config.toml
hidden_act = "tanh_gelu"
norm = "layernorm"
norm_eps = 1e-05
init_std_up = 0.051
learning_rate = 0.0108
lr_head = 0.00687
max_grad_norm = 2.0
schedule = "wsd"
max_steps = 8014
Each number is 50 + 15 x the weight over its row's rms, rounded and kept within 0 to 99. Layers, rows and columns count from 0. The size before them is the row's rms in percent of the matrix's.

# layer 12 MLP up, 384x96, rms 0.187, rows 0-72, columns 0-95
095:33 71 49 34 69 36 46 63 48 44 71 63 87 46 27 64 74 46 56 53 07 39 47 32 48 42 42 23 61 55 43 56 80 43 49 52 49 37 46 53 54 44 37 42 32 65 42 85 43 32 42 61 64 59 75 49 49 57 58 65 51 45 44 54 36 29 59 61 20 43 56 54 31 50 87 62 61 46 63 68 53 31 34 40 44 42 59 67 76 71 48 48 23 33 43 66
104:46 42 51 65 56 60 29 25 59 51 19 15 59 63 62 34 44 50 70 84 44 39 74 58 57 55 66 23 49 54 55 54 48 50 49 58 42 43 46 43 41 53 64 22 44 61 66 58 42 74 56 54 44 60 43 14 37 53 64 42 44 70 48 68 77 37 63 67 45 41 61 47 57 18 58 56 51 86 27 78 42 40 43 30 41 57 63 42 41 31 50 54 58 36 86 43
103:45 53 70 37 44 42 59 52 65 47 34 38 60 52 46 28 47 57 61 52 51 48 33 68 46 80 59 44 40 28 48 67 64 40 63 67 27 58 34 21 22 45 51 39 51 39 55 64 35 21 67 60 59 68 59 64 44 56 65 57 55 61 05 40 60 54 42 58 78 62 41 69 18 52 42 77 31 36 19 40 54 67 68 44 50 59 41 63 33 60 42 37 71 50 38 16
108:70 57 34 49 62 34 51 47 41 46 58 36 54 54 22 52 54 63 39 37 46 66 55 20 28 41 63 58 48 20 42 32 74 43 43 40 50 26 54 50 72 67 43 65 52 69 34 79 34 74 46 43 49 60 35 50 45 61 63 36 58 67 58 26 78 43 70 72 62 23 53 37 68 34 48 64 63 51 39 32 69 56 68 25 87 54 41 51 46 59 31 62 26 54 46 22
101:19 59 56 25 57 44 42 54 44 44 59 28 31 57 70 61 45 40 57 80 58 44 55 44 25 52 71 43 61 42 65 61 39 59 38 66 10 34 66 73 49 72 54 55 52 30 37 59 47 75 47 46 78 44 68 48 56 45 66 51 52 59 57 41 36 78 43 58 14 44 49 52 70 60 43 51 42 39 44 12 18 39 54 20 60 73 55 37 60 64 39 49 54 54 65 65
101:33 32 67 64 53 40 76 35 43 46 39 42 43 36 42 41 56 51 38 53 53 60 32 64 72 62 44 27 54 67 28 62 40 44 46 60 41 69 55 51 35 70 56 59 40 66 39 55 76 14 36 59 42 43 68 29 41 48 53 36 50 26 46 64 55 49 29 62 47 67 54 29 56 42 47 50 38 73 48 52 97 72 47 69 56 40 52 61 60 34 77 29 51 15 47 89
096:45 64 60 54 47 51 67 33 50 69 10 44 55 57 43 33 67 35 69 39 45 50 70 56 69 63 55 48 38 29 41 60 59 68 21 51 53 48 40 45 52 47 64 53 52 34 25 24 22 67 64 47 41 68 69 39 76 44 59 48 53 56 23 79 41 59 65 73 60 25 63 37 42 28 50 36 65 68 58 61 67 74 67 33 49 29 67 63 71 51 29 27 28 41 46 50
086:38 41 54 46 42 30 50 62 49 60 58 56 47 56 32 14 54 32 67 65 59 76 51 55 60 44 72 39 72 42 56 44 32 49 31 75 46 61 04 51 59 73 60 42 72 32 52 46 46 49 51 37 51 67 62 43 24 47 52 56 72 69 69 40 18 56 45 57 49 67 37 75 76 37 34 67 38 45 41 29 74 32 49 74 48 64 46 52 87 52 44 40 47 43 31 44
094:19 60 49 79 84 21 43 84 35 80 39 64 41 41 40 65 60 45 28 58 23 67 56 20 46 66 48 65 52 58 45 45 51 34 26 41 55 52 67 46 45 63 55 36 63 40 49 16 37 69 54 42 61 65 37 62 61 62 65 28 33 50 45 62 45 57 62 57 53 55 31 49 54 71 92 62 51 31 31 56 69 35 35 36 41 50 53 41 60 53 46 48 57 60 34 39
101:40 36 24 65 45 41 35 50 41 83 44 76 41 31 51 71 64 70 32 70 60 53 62 64 62 72 38 69 48 25 49 30 28 55 47 48 52 47 20 34 36 54 41 62 38 38 61 78 47 43 69 45 34 46 61 56 55 83 37 43 59 28 41 48 59 50 43 78 45 76 63 28 32 61 39 60 42 66 35 78 38 37 21 53 56 33 64 69 62 58 60 31 54 51 43 61
109:42 66 50 88 50 11 48 45 57 47 80 41 44 28 52 35 34 51 35 54 39 47 34 48 47 52 56 48 53 44 12 70 44 51 33 48 32 69 59 56 77 61 65 30 48 75 77 42 82 54 63 17 53 38 63 44 86 40 37 59 39 45 42 44 37 76 47 73 60 30 37 47 67 61 45 70 44 55 58 62 52 63 42 46 63 45 57 44 66 30 31 46 51 35 44 45
095:16 80 49 57 48 62 69 24 64 46 58 58 53 34 60 70 54 39 32 34 49 66 22 79 19 47 54 54 11 48 75 44 19 58 40 53 61 59 35 31 49 64 68 66 39 58 48 34 25 54 57 61 49 45 53 54 47 73 49 47 48 35 38 87 58 62 35 64 41 46 41 70 39 59 34 60 73 75 51 59 55 46 66 31 59 68 43 34 73 47 42 48 32 49 39 47
096:43 62 53 42 46 27 53 50 43 62 44 38 47 31 49 43 49 61 76 84 37 74 60 25 49 53 61 63 45 59 30 35 49 71 60 50 43 70 61 60 26 52 37 73 40 18 70 38 13 57 90 71 35 47 42 59 26 49 58 53 70 34 62 47 50 41 28 55 65 37 54 65 62 36 61 46 43 40 31 52 39 45 50 66 28 57 70 61 19 36 70 31 52 45 59 69
093:43 63 62 32 65 58 47 40 46 73 17 55 44 31 59 66 46 58 55 57 64 45 14 78 52 55 45 71 60 41 38 43 52 38 37 29 74 72 27 36 51 27 57 61 54 46 62 66 63 41 39 68 54 49 54 40 52 28 38 53 72 30 58 58 50 29 62 53 55 40 32 68 32 40 51 88 42 68 64 54 41 58 47 33 47 19 36 61 37 51 48 62 87 15 41 41
103:43 51 50 49 34 49 36 46 44 61 59 40 46 36 45 54 41 62 57 32 55 43 54 55 43 47 18 76 51 52 74 41 38 52 43 37 41 61 66 78 68 44 45 55 41 35 68 71 41 51 64 56 60 68 57 36 84 38 34 39 25 51 67 09 54 59 27 68 78 31 43 70 62 41 56 67 56 28 37 78 32 82 57 55 46 52 41 62 35 24 75 48 39 46 71 22
103:79 25 31 49 64 47 66 34 48 34 55 45 71 31 58 59 43 57 56 59 68 67 46 50 70 58 20 53 46 55 58 44 34 66 42 60 56 54 46 42 17 47 26 32 43 43 41 65 52 69 54 73 30 45 45 27 75 64 59 80 32 52 38 64 33 34 34 61 60 65 36 56 51 37 54 68 65 59 61 61 50 51 31 69 62 49 35 81 71 23 48 62 24 28 23 51
102:46 59 47 67 42 48 33 54 48 38 47 88 42 44 36 61 60 22 62 72 36 45 54 46 15 55 64 32 59 33 48 74 42 48 42 45 26 48 52 48 47 60 49 38 53 38 30 52 50 26 72 45 83 43 68 11 61 60 62 61 49 61 31 34 60 57 77 64 63 33 76 45 35 74 57 21 51 44 59 48 59 53 19 70 34 63 50 47 65 65 47 60 63 41 24 38
104:34 31 47 37 64 49 68 37 35 56 53 48 47 66 47 66 71 54 27 71 43 73 43 67 37 39 39 40 40 25 45 20 50 60 51 57 45 75 61 43 44 73 61 54 28 53 66 65 64 48 33 61 35 13 65 51 42 70 45 41 62 84 59 50 31 81 62 70 59 43 26 62 53 77 46 68 31 51 57 39 52 31 44 46 57 30 59 21 50 38 52 74 35 65 49 30
102:41 42 25 70 49 37 57 64 50 63 64 49 41 44 34 59 56 38 41 56 43 60 67 43 27 64 53 53 61 51 29 37 57 70 19 60 62 81 57 26 49 51 47 32 40 30 54 66 43 66 52 17 47 34 43 46 51 66 54 36 53 57 53 66 40 44 64 48 20 58 44 58 37 48 39 71 63 49 38 39 80 66 40 15 40 88 55 81 86 46 47 69 32 54 72 44
087:23 67 78 61 57 43 48 62 46 23 43 23 38 59 19 45 63 51 19 48 74 60 69 53 50 51 54 62 28 53 48 34 58 88 53 27 51 38 46 38 43 47 50 68 34 35 63 54 48 64 36 57 64 46 45 31 65 23 63 55 38 35 52 60 58 65 49 51 38 50 58 33 54 24 22 60 68 56 70 38 56 52 23 31 49 33 59 35 57 53 63 58 73 75 80 53
101:43 56 38 61 63 35 35 46 43 56 59 21 50 35 31 25 64 77 41 55 38 77 50 36 42 66 40 76 46 72 71 21 63 56 29 43 36 62 67 60 75 55 34 34 49 36 31 38 56 29 59 46 38 64 30 49 57 73 58 30 44 78 61 64 50 56 42 59 58 55 56 33 77 30 44 60 48 55 77 68 45 60 29 57 49 60 77 40 72 52 60 49 44 61 16 33
097:61 33 56 70 41 31 37 29 42 50 68 55 46 37 62 29 52 49 73 59 34 30 58 55 60 70 25 57 37 84 47 59 64 70 28 33 53 51 55 29 62 39 28 46 46 30 47 67 48 42 70 38 61 51 76 54 67 39 60 71 39 44 39 37 62 44 52 29 59 52 83 80 47 33 34 51 33 36 51 71 38 54 44 93 40 37 44 35 68 51 31 68 58 51 68 29
099:51 26 62 31 46 36 29 44 36 56 51 41 65 64 30 63 80 53 50 46 59 32 59 93 68 80 32 74 43 51 68 39 36 61 53 59 60 52 56 34 85 64 35 53 72 51 46 58 59 19 61 24 80 53 52 56 58 47 48 70 35 60 34 35 58 67 56 78 51 52 50 49 23 50 25 63 33 30 51 42 46 54 44 26 56 43 63 58 70 52 45 38 43 47 35 29
102:59 37 54 50 32 36 55 58 47 58 55 30 55 41 49 59 23 38 47 64 56 38 75 69 45 25 43 40 45 57 30 68 22 59 45 56 57 36 75 53 46 56 77 57 12 58 24 41 51 48 44 75 45 52 50 77 62 81 54 60 64 51 44 34 54 37 58 44 40 59 30 38 56 84 68 61 46 50 59 31 05 40 46 72 42 66 63 47 64 74 62 54 43 23 36 53
109:56 85 33 55 50 89 34 79 31 53 44 46 64 44 38 60 43 31 74 57 30 56 37 83 81 32 36 71 40 66 58 59 61 30 50 50 49 33 57 18 20 51 47 50 21 34 50 58 55 65 51 55 62 51 50 60 36 29 61 42 54 60 54 38 27 84 36 73 63 55 49 41 66 18 47 39 71 59 66 45 46 58 57 54 41 56 51 47 37 44 47 53 46 38 42 35
100:41 54 58 47 63 49 48 28 62 44 49 34 69 46 67 43 63 48 72 75 23 43 40 64 54 32 59 34 33 45 43 67 39 24 73 30 51 09 85 40 51 65 22 57 84 49 36 45 49 36 66 37 45 51 49 27 53 55 75 41 33 70 48 39 52 36 42 68 58 47 65 03 74 63 41 50 57 62 54 69 60 64 55 64 30 57 57 42 46 60 61 48 54 43 33 52
108:39 55 65 29 53 29 57 42 31 22 29 55 66 42 49 66 75 54 54 39 55 47 67 52 67 63 17 76 40 55 48 31 51 55 28 44 46 30 25 46 61 65 45 61 24 58 74 56 00 62 55 35 48 38 33 44 51 65 52 46 68 34 53 18 49 58 57 46 71 50 62 44 44 47 56 76 48 59 44 39 36 54 54 61 69 57 24 47 76 71 70 57 35 66 53 54
122:66 65 70 48 49 58 37 21 36 43 46 41 65 56 58 63 40 81 32 25 37 52 60 50 42 53 37 34 43 34 85 58 49 50 32 53 78 49 74 38 22 37 54 25 73 49 57 51 51 38 30 47 48 72 48 55 38 71 55 60 50 38 61 29 77 89 58 38 48 44 34 50 62 30 51 44 48 38 53 45 67 55 50 22 73 77 87 43 40 44 39 46 40 51 47 39
092:48 68 51 51 68 70 40 41 34 51 48 59 54 35 74 74 50 50 18 53 49 53 70 61 61 64 43 39 34 47 63 66 73 56 42 26 28 58 53 17 57 54 70 46 29 33 44 55 42 50 43 30 30 81 74 49 44 36 51 42 37 46 38 58 10 64 45 42 61 34 44 61 30 51 75 59 57 61 39 40 20 61 51 56 64 25 55 49 85 30 62 73 55 46 65 57
104:55 63 68 33 46 43 45 50 41 25 50 74 45 33 43 48 56 60 66 45 54 64 55 78 49 49 48 42 51 24 37 62 64 34 70 53 45 29 64 47 50 57 23 33 22 18 55 59 77 44 49 28 32 48 55 55 25 57 42 40 71 54 46 57 47 87 53 29 37 75 22 60 66 38 52 60 16 70 44 73 35 42 54 29 45 66 63 40 83 70 49 54 40 47 39 41
089:34 56 53 23 64 24 54 42 56 32 82 48 60 46 80 29 62 35 45 66 29 65 70 79 52 20 44 45 36 37 52 49 65 52 49 61 75 58 53 93 66 55 32 36 67 64 43 55 40 51 65 78 52 26 41 42 41 71 36 30 49 52 69 54 54 53 39 49 54 16 55 30 24 68 50 83 46 51 49 56 58 50 35 55 65 49 63 51 56 51 44 46 32 34 54 49
102:55 19 30 35 33 60 43 38 50 41 44 73 45 34 56 52 60 50 55 63 20 32 60 56 50 26 72 30 43 42 24 66 83 48 37 52 67 41 54 78 52 35 47 38 61 48 67 65 75 57 67 65 67 71 46 46 56 46 61 64 36 33 60 33 56 60 56 38 37 54 30 54 57 37 54 43 57 92 48 36 26 61 82 48 40 44 50 81 45 65 51 54 47 28 40 76
099:56 91 38 43 63 27 53 32 66 70 53 65 43 36 58 50 64 45 61 71 64 61 70 41 42 47 52 43 50 41 53 50 42 71 41 13 76 45 28 45 47 36 64 25 52 41 66 69 41 66 46 49 66 58 60 57 51 43 46 51 57 34 76 41 34 80 39 36 35 50 60 83 79 62 09 25 56 47 28 37 56 50 31 45 71 36 52 38 48 36 41 52 48 33 45 56
099:34 49 38 45 38 66 39 54 43 53 44 60 89 42 33 33 62 66 61 56 63 61 28 42 69 36 62 34 48 54 42 30 67 53 28 48 46 66 58 32 30 56 43 42 58 39 58 83 58 43 36 38 42 60 50 72 60 33 43 68 57 35 69 32 92 55 53 49 38 62 53 33 48 53 47 69 68 66 56 43 56 62 49 49 52 50 46 36 07 38 35 04 49 26 55 72
097:29 33 46 47 90 46 64 56 47 49 30 40 77 61 35 52 67 88 51 44 19 30 42 44 51 58 69 56 31 62 80 55 35 49 45 39 30 54 47 49 29 43 47 62 54 48 39 51 17 56 68 46 76 35 80 39 48 68 53 63 48 41 52 56 44 46 39 67 55 41 56 57 45 40 41 24 67 51 71 34 30 72 53 46 35 49 38 29 51 65 75 45 67 16 45 37
100:38 55 50 70 33 60 37 69 58 41 43 63 40 41 82 52 46 61 49 42 24 62 65 48 78 45 65 46 59 39 49 62 48 22 43 74 48 19 65 38 44 54 56 39 42 54 42 40 69 30 64 44 86 54 72 12 28 24 57 31 42 51 45 52 44 49 47 80 29 62 48 75 58 89 75 32 58 47 44 46 51 38 48 47 54 72 43 28 44 73 57 35 57 50 54 43
105:47 49 20 27 65 47 36 56 35 35 32 36 87 56 83 46 62 42 39 59 72 36 23 38 30 66 68 36 67 33 59 66 61 52 31 56 58 38 63 58 44 40 37 62 36 31 58 36 39 42 51 47 42 56 35 39 38 60 35 37 59 50 60 50 37 50 51 55 56 31 76 48 55 45 75 68 63 56 44 45 51 72 71 75 24 52 45 57 61 91 58 27 45 73 59 24
098:42 78 38 21 37 63 76 54 35 32 31 41 50 45 56 40 46 47 53 50 75 40 50 50 62 30 32 42 31 81 69 52 52 64 55 73 69 64 31 64 26 42 33 56 54 68 45 56 43 67 51 72 46 29 46 40 40 85 42 54 23 49 59 42 55 69 47 58 77 45 77 11 28 63 61 48 30 69 57 13 49 57 42 52 53 53 51 66 47 51 62 49 53 69 56 47
099:50 55 50 45 63 82 57 57 40 38 19 41 74 22 51 65 52 39 30 68 88 70 78 43 53 26 54 78 45 21 42 45 32 41 78 45 32 65 66 49 45 66 39 24 26 57 49 52 44 55 53 66 60 33 59 45 86 52 39 31 59 53 55 49 43 47 53 62 53 50 38 46 66 45 55 52 06 48 42 47 48 50 57 44 64 47 55 48 52 79 62 31 71 37 48 41
098:32 45 41 65 47 63 48 49 44 52 43 50 63 39 71 40 50 77 59 63 39 25 73 57 51 50 80 53 52 59 71 47 44 24 16 36 57 48 44 52 38 54 37 31 48 34 42 70 55 46 49 57 66 26 89 26 34 50 60 59 18 55 78 41 77 51 43 71 59 49 45 74 52 84 36 32 42 51 76 39 48 37 53 42 43 46 55 50 66 25 49 25 51 21 44 63
101:60 50 43 41 61 60 49 50 68 39 59 05 59 37 30 53 76 52 47 35 14 72 10 72 41 56 53 80 40 26 36 43 56 90 38 84 69 38 51 54 31 45 55 39 56 61 33 51 47 36 56 51 50 53 74 76 59 45 40 50 50 63 54 41 51 60 59 50 41 73 33 46 48 48 45 39 59 56 58 39 53 63 78 29 68 57 55 29 65 54 52 35 57 56 31 46
102:39 23 73 50 68 53 57 47 75 20 62 51 47 61 47 35 41 38 42 39 41 66 44 79 27 52 60 68 50 48 47 23 61 50 40 41 56 49 64 48 50 27 60 26 31 46 55 60 44 66 54 70 07 40 69 35 31 47 51 50 56 78 45 54 77 55 63 60 76 28 47 50 40 56 67 69 54 50 38 61 27 37 46 66 64 20 52 51 71 89 65 52 55 47 47 63
095:74 48 52 29 46 17 43 42 65 67 52 79 44 46 39 39 44 57 34 76 69 49 34 63 65 49 62 16 50 67 44 35 60 45 67 65 42 46 51 61 45 11 58 24 60 24 64 43 36 49 68 53 61 47 53 36 41 50 70 40 49 54 32 56 63 55 33 63 28 64 29 39 62 47 45 63 30 41 70 53 81 47 60 54 56 76 57 21 75 41 22 62 62 39 63 42
102:33 35 52 40 52 38 27 45 37 42 38 33 86 47 40 62 55 38 34 85 70 27 38 50 48 60 65 71 41 37 65 60 44 79 79 64 45 90 57 26 40 47 52 42 34 47 42 39 59 83 56 75 43 60 45 57 58 61 45 43 50 26 41 59 65 61 58 57 82 47 75 62 50 50 61 56 38 55 34 29 32 32 47 40 17 61 53 43 67 37 49 50 40 62 38 62
109:26 86 30 65 52 30 25 40 37 48 51 48 53 46 63 54 38 72 62 39 50 58 39 66 66 40 49 59 37 23 69 13 64 63 58 44 41 47 71 57 43 23 34 40 69 31 65 52 35 81 47 77 44 58 42 57 34 35 45 35 41 70 64 60 46 50 70 41 27 63 56 60 67 59 39 42 39 31 57 55 33 65 40 46 35 54 73 38 58 54 72 67 35 40 70 78
102:66 45 38 46 41 26 29 76 63 43 14 52 57 49 67 18 30 50 52 52 60 60 77 38 44 43 40 50 33 53 45 50 58 21 30 54 53 49 60 32 68 42 56 75 54 33 61 41 57 33 32 52 58 66 62 62 22 70 75 27 63 33 62 34 51 57 71 63 75 40 58 73 62 74 64 45 46 42 46 52 25 30 58 48 30 52 60 50 54 58 71 27 57 60 68 28
097:53 41 38 39 43 26 40 55 33 30 44 61 62 20 61 51 62 50 43 51 30 63 50 52 71 58 41 28 60 63 56 45 66 35 40 42 77 39 61 68 42 78 55 69 47 52 64 55 26 42 58 49 95 70 15 64 57 33 60 72 44 53 66 48 57 58 45 29 61 47 09 59 69 36 59 56 50 32 63 57 80 36 33 44 54 59 32 46 77 31 66 41 64 48 53 45
092:46 65 59 53 39 83 77 56 62 43 48 26 40 31 82 28 47 47 54 32 43 79 38 57 61 72 58 28 75 34 58 48 39 23 35 47 56 52 45 26 56 44 43 73 58 37 59 52 77 37 42 52 54 42 39 49 15 46 57 76 55 63 47 69 48 65 57 44 49 61 43 29 45 47 58 76 45 17 35 53 44 45 69 47 68 47 38 51 73 48 44 77 25 54 63 27
103:17 30 62 41 52 41 58 38 43 51 34 28 52 58 74 37 51 29 60 84 41 37 67 72 62 31 78 42 31 17 42 64 64 76 47 63 57 41 42 37 48 41 86 34 36 81 67 42 67 54 49 59 31 46 49 47 52 40 61 61 54 25 40 72 56 58 61 65 56 46 55 46 57 42 39 71 39 53 48 53 54 65 28 51 44 41 45 00 43 47 56 67 38 52 52 57
106:50 78 34 44 49 44 42 51 44 58 65 55 57 88 45 70 69 25 77 55 29 63 44 35 56 25 57 44 27 58 83 50 38 53 32 48 52 50 38 32 75 67 47 60 64 33 33 68 45 49 52 61 64 55 45 37 47 78 85 66 54 19 53 56 49 63 42 21 66 42 19 40 60 19 53 46 56 52 41 53 58 56 37 41 53 58 53 55 74 71 53 34 58 51 39 23
099:35 24 44 37 67 38 52 53 60 72 54 84 56 34 38 65 47 52 49 38 64 49 45 65 47 57 38 41 45 74 51 58 65 56 40 48 46 42 60 52 58 58 35 32 38 22 55 27 35 48 33 80 13 77 70 45 33 66 48 49 42 38 43 65 53 48 65 67 74 49 75 30 70 70 48 61 48 73 58 44 50 56 25 58 36 61 34 73 33 63 21 46 80 48 40 26
107:61 40 55 24 49 48 54 32 23 51 57 76 64 39 46 79 50 30 64 53 45 46 59 33 51 47 47 45 55 28 55 36 68 70 70 65 55 76 45 51 69 55 53 28 55 47 45 56 27 70 64 83 33 27 86 48 39 50 31 51 55 34 41 50 46 56 64 57 42 44 43 37 36 48 40 53 33 52 31 54 71 67 35 48 12 51 90 51 69 64 53 62 32 64 44 79
097:78 64 53 75 73 48 62 42 47 23 35 39 49 50 61 72 38 48 50 46 43 78 55 40 63 43 70 48 39 39 50 28 23 79 19 44 47 38 73 41 33 67 58 70 34 65 56 60 51 46 23 39 44 44 54 44 56 44 57 30 44 77 57 30 22 57 62 32 34 53 64 59 76 40 44 84 59 31 57 50 69 46 69 50 51 39 64 22 47 55 53 50 27 67 33 43
107:46 60 66 71 67 52 49 09 27 46 85 76 43 73 41 57 64 40 54 60 38 76 60 49 48 55 71 32 48 40 43 64 53 31 64 41 43 44 83 85 33 40 48 42 36 26 35 62 47 61 57 39 37 47 63 52 35 45 46 48 41 41 35 45 51 48 47 85 59 33 69 55 33 64 57 49 58 60 44 57 48 77 41 63 72 14 54 39 29 44 49 58 30 35 57 28
098:32 51 67 54 43 47 63 39 32 57 53 75 54 38 40 69 64 25 51 60 73 31 56 52 57 36 59 20 21 46 48 63 58 56 53 34 40 41 47 19 43 76 36 59 57 68 53 52 52 50 41 75 22 88 34 36 43 67 60 53 52 49 27 56 66 41 40 27 77 42 75 31 52 82 24 67 45 54 60 41 39 54 48 36 70 55 40 32 71 41 59 75 59 52 54 35
100:40 60 34 42 49 25 45 49 52 77 61 36 43 53 41 78 43 70 43 50 56 59 48 59 39 69 44 78 54 60 59 41 65 60 34 37 55 48 48 31 74 22 50 17 45 39 14 37 22 54 33 60 69 40 42 39 44 17 52 47 44 41 66 54 70 57 53 64 78 55 26 30 62 81 52 43 67 25 39 64 52 63 67 59 40 68 74 75 41 60 46 37 48 33 56 44
098:43 90 75 41 34 54 42 41 67 50 51 62 58 42 58 56 10 54 38 29 46 55 51 84 63 55 45 53 41 23 52 29 87 55 20 63 55 57 51 62 57 37 51 41 32 63 62 24 41 51 53 75 39 23 71 51 53 47 67 33 53 74 69 67 41 54 50 63 49 42 56 36 77 51 67 49 46 35 38 43 39 54 66 54 34 48 41 34 58 28 67 55 61 18 44 59
099:62 67 54 46 37 51 54 19 69 53 43 44 45 58 61 40 45 56 40 23 54 76 59 63 52 59 46 99 44 31 25 55 41 22 80 56 69 46 64 41 34 66 34 21 43 40 72 64 36 37 68 54 52 44 68 60 46 45 49 58 48 64 62 28 29 59 67 51 37 24 44 45 46 58 71 52 33 27 45 62 60 52 29 54 62 44 69 56 36 67 32 46 57 32 55 37
104:28 57 52 69 41 72 56 38 42 40 50 15 72 53 57 52 58 42 55 50 35 70 40 38 55 77 47 39 45 33 58 39 69 33 70 63 47 26 61 59 57 59 81 48 35 43 43 69 26 62 62 69 78 48 62 46 28 52 50 61 31 21 37 48 42 31 34 48 62 67 41 41 59 38 60 58 65 36 34 59 53 55 38 57 17 63 76 39 65 56 59 19 21 58 58 75
095:58 43 61 51 50 73 51 51 52 92 52 21 46 19 52 37 68 83 52 73 57 68 54 37 59 36 32 42 42 49 48 45 57 42 68 37 39 41 61 58 31 37 45 55 46 57 77 61 52 57 71 20 54 63 48 43 57 54 71 31 45 34 37 34 45 46 47 59 35 79 75 77 58 58 39 48 59 48 21 30 70 57 35 20 49 34 51 61 52 39 35 15 70 37 54 51
104:64 52 64 64 74 49 31 49 67 35 53 49 44 34 41 47 67 27 31 29 55 39 15 75 32 35 79 36 35 28 73 70 56 27 69 44 44 60 64 44 85 67 49 46 51 65 62 51 44 27 50 41 34 41 52 52 45 30 61 37 58 60 49 51 45 81 59 66 55 39 48 51 34 51 50 51 66 70 47 30 55 60 67 55 63 40 94 45 40 57 51 56 53 41 15 32
096:33 54 59 11 58 28 82 42 37 44 58 43 73 45 36 47 60 47 23 56 43 71 55 74 30 66 55 29 42 67 64 37 61 74 51 20 63 32 28 35 45 21 35 49 47 67 48 63 77 62 48 62 37 56 73 38 65 43 52 52 76 58 35 39 51 45 59 56 46 49 57 18 55 63 73 39 62 39 39 64 50 43 27 58 57 37 53 36 82 62 35 53 58 50 27 49
094:52 64 66 57 60 29 57 40 59 72 30 33 39 13 70 32 67 41 40 17 51 40 56 42 37 59 66 43 45 59 73 53 58 56 50 60 65 29 35 36 61 59 51 78 34 44 48 72 51 38 58 56 81 56 63 29 59 34 70 56 29 53 62 36 43 57 53 46 14 89 57 45 64 43 51 64 46 19 50 45 34 78 41 74 42 51 46 64 47 27 40 38 43 48 57 36
095:32 66 56 20 53 44 37 41 84 76 29 54 40 09 42 37 67 74 31 36 38 48 51 43 26 32 48 54 39 63 54 58 46 57 64 64 53 77 38 32 33 54 63 54 65 42 35 46 41 19 48 56 45 30 70 48 77 74 77 53 63 56 56 49 70 44 53 49 43 13 55 55 69 40 65 33 55 53 47 35 44 65 33 53 50 70 41 60 50 78 55 69 57 56 57 37
099:23 80 59 50 52 37 36 71 51 47 42 19 70 69 68 36 43 82 56 60 53 73 72 45 75 59 51 43 28 62 45 34 61 71 49 37 44 59 53 42 55 43 64 49 60 58 61 49 32 58 59 60 72 45 70 11 60 52 24 42 65 24 23 80 62 60 43 34 45 48 43 35 52 66 56 66 45 35 55 53 70 75 34 60 34 29 67 34 45 60 46 39 54 29 57 52
105:33 39 53 58 27 56 33 46 41 70 58 36 49 27 74 59 45 49 41 52 66 37 26 48 63 24 16 60 47 52 21 41 55 63 49 86 39 68 49 74 23 73 36 55 59 69 62 40 54 48 52 28 68 41 42 65 49 53 86 74 59 31 35 34 63 63 53 55 76 60 49 60 45 54 59 31 46 41 73 56 36 57 45 65 32 62 53 37 29 65 57 36 59 44 67 76
094:40 57 38 59 51 47 49 41 68 25 32 51 50 50 35 54 35 39 44 59 64 51 60 56 65 62 57 20 41 50 53 64 47 48 44 61 53 50 44 66 54 59 53 34 28 72 26 66 21 61 61 39 27 47 38 89 59 64 32 53 69 50 30 99 65 44 42 57 61 31 61 57 29 23 59 50 62 58 31 40 23 53 48 64 31 57 68 41 37 36 62 67 33 73 67 35
097:56 44 38 80 28 74 56 21 38 31 46 65 58 49 44 47 39 67 38 51 47 46 46 34 51 78 92 38 30 34 65 41 22 44 38 33 74 62 71 57 61 46 59 46 13 49 16 49 46 48 56 48 65 39 46 46 55 49 45 39 70 57 34 31 48 57 49 27 42 61 29 64 52 70 56 50 58 83 46 54 57 35 31 49 43 45 55 37 46 71 74 53 44 28 76 35
104:28 28 31 69 65 53 74 42 52 53 30 50 58 52 32 57 34 21 42 47 42 38 45 45 57 66 55 27 71 65 56 66 42 39 35 36 49 28 49 13 55 35 79 46 33 57 45 81 43 40 63 69 75 65 48 33 63 34 38 76 45 71 41 41 71 53 29 31 57 39 55 43 74 45 56 70 41 41 66 60 61 61 65 53 54 45 47 21 77 64 37 40 64 56 64 34
101:65 74 67 41 55 39 34 48 54 36 04 51 71 32 32 52 38 51 42 66 56 63 59 66 16 39 39 54 49 38 22 40 50 39 50 63 55 61 68 53 52 46 54 36 32 47 43 61 42 42 47 21 24 62 40 66 59 48 66 58 50 26 48 46 77 34 53 80 75 58 61 53 56 46 47 31 21 89 45 38 38 33 58 66 68 42 56 73 46 58 64 79 50 49 42 58
102:43 45 43 71 49 67 49 37 68 41 71 54 73 52 16 76 42 83 57 78 23 55 47 54 19 48 46 42 76 30 50 72 43 61 31 27 33 41 54 60 36 30 49 34 57 50 67 29 41 43 67 40 22 61 44 52 34 49 56 57 66 65 50 46 74 69 52 36 75 35 33 41 60 37 49 39 68 38 53 24 32 49 56 46 45 71 71 32 22 56 47 48 58 58 48 57
102:59 58 57 25 83 58 86 37 33 48 77 64 60 29 44 55 45 56 18 62 70 49 33 52 49 55 37 25 72 64 33 31 50 34 47 52 47 61 45 49 58 52 67 61 79 36 33 70 55 42 42 51 27 49 65 54 43 54 71 50 44 46 39 36 68 58 69 28 61 18 42 10 40 48 27 36 45 52 45 61 59 41 60 62 47 49 57 62 56 48 73 51 62 49 19 75
097:32 40 44 66 51 05 57 61 51 63 45 44 58 48 45 54 64 37 51 61 70 59 30 49 50 41 75 33 61 37 42 50 38 58 55 00 20 63 76 42 59 38 57 51 60 22 56 18 53 76 46 67 42 88 62 37 39 48 59 45 69 40 50 59 54 56 28 57 45 32 50 18 37 50 68 74 44 41 63 38 47 53 43 37 52 54 57 69 50 53 50 46 68 56 31 61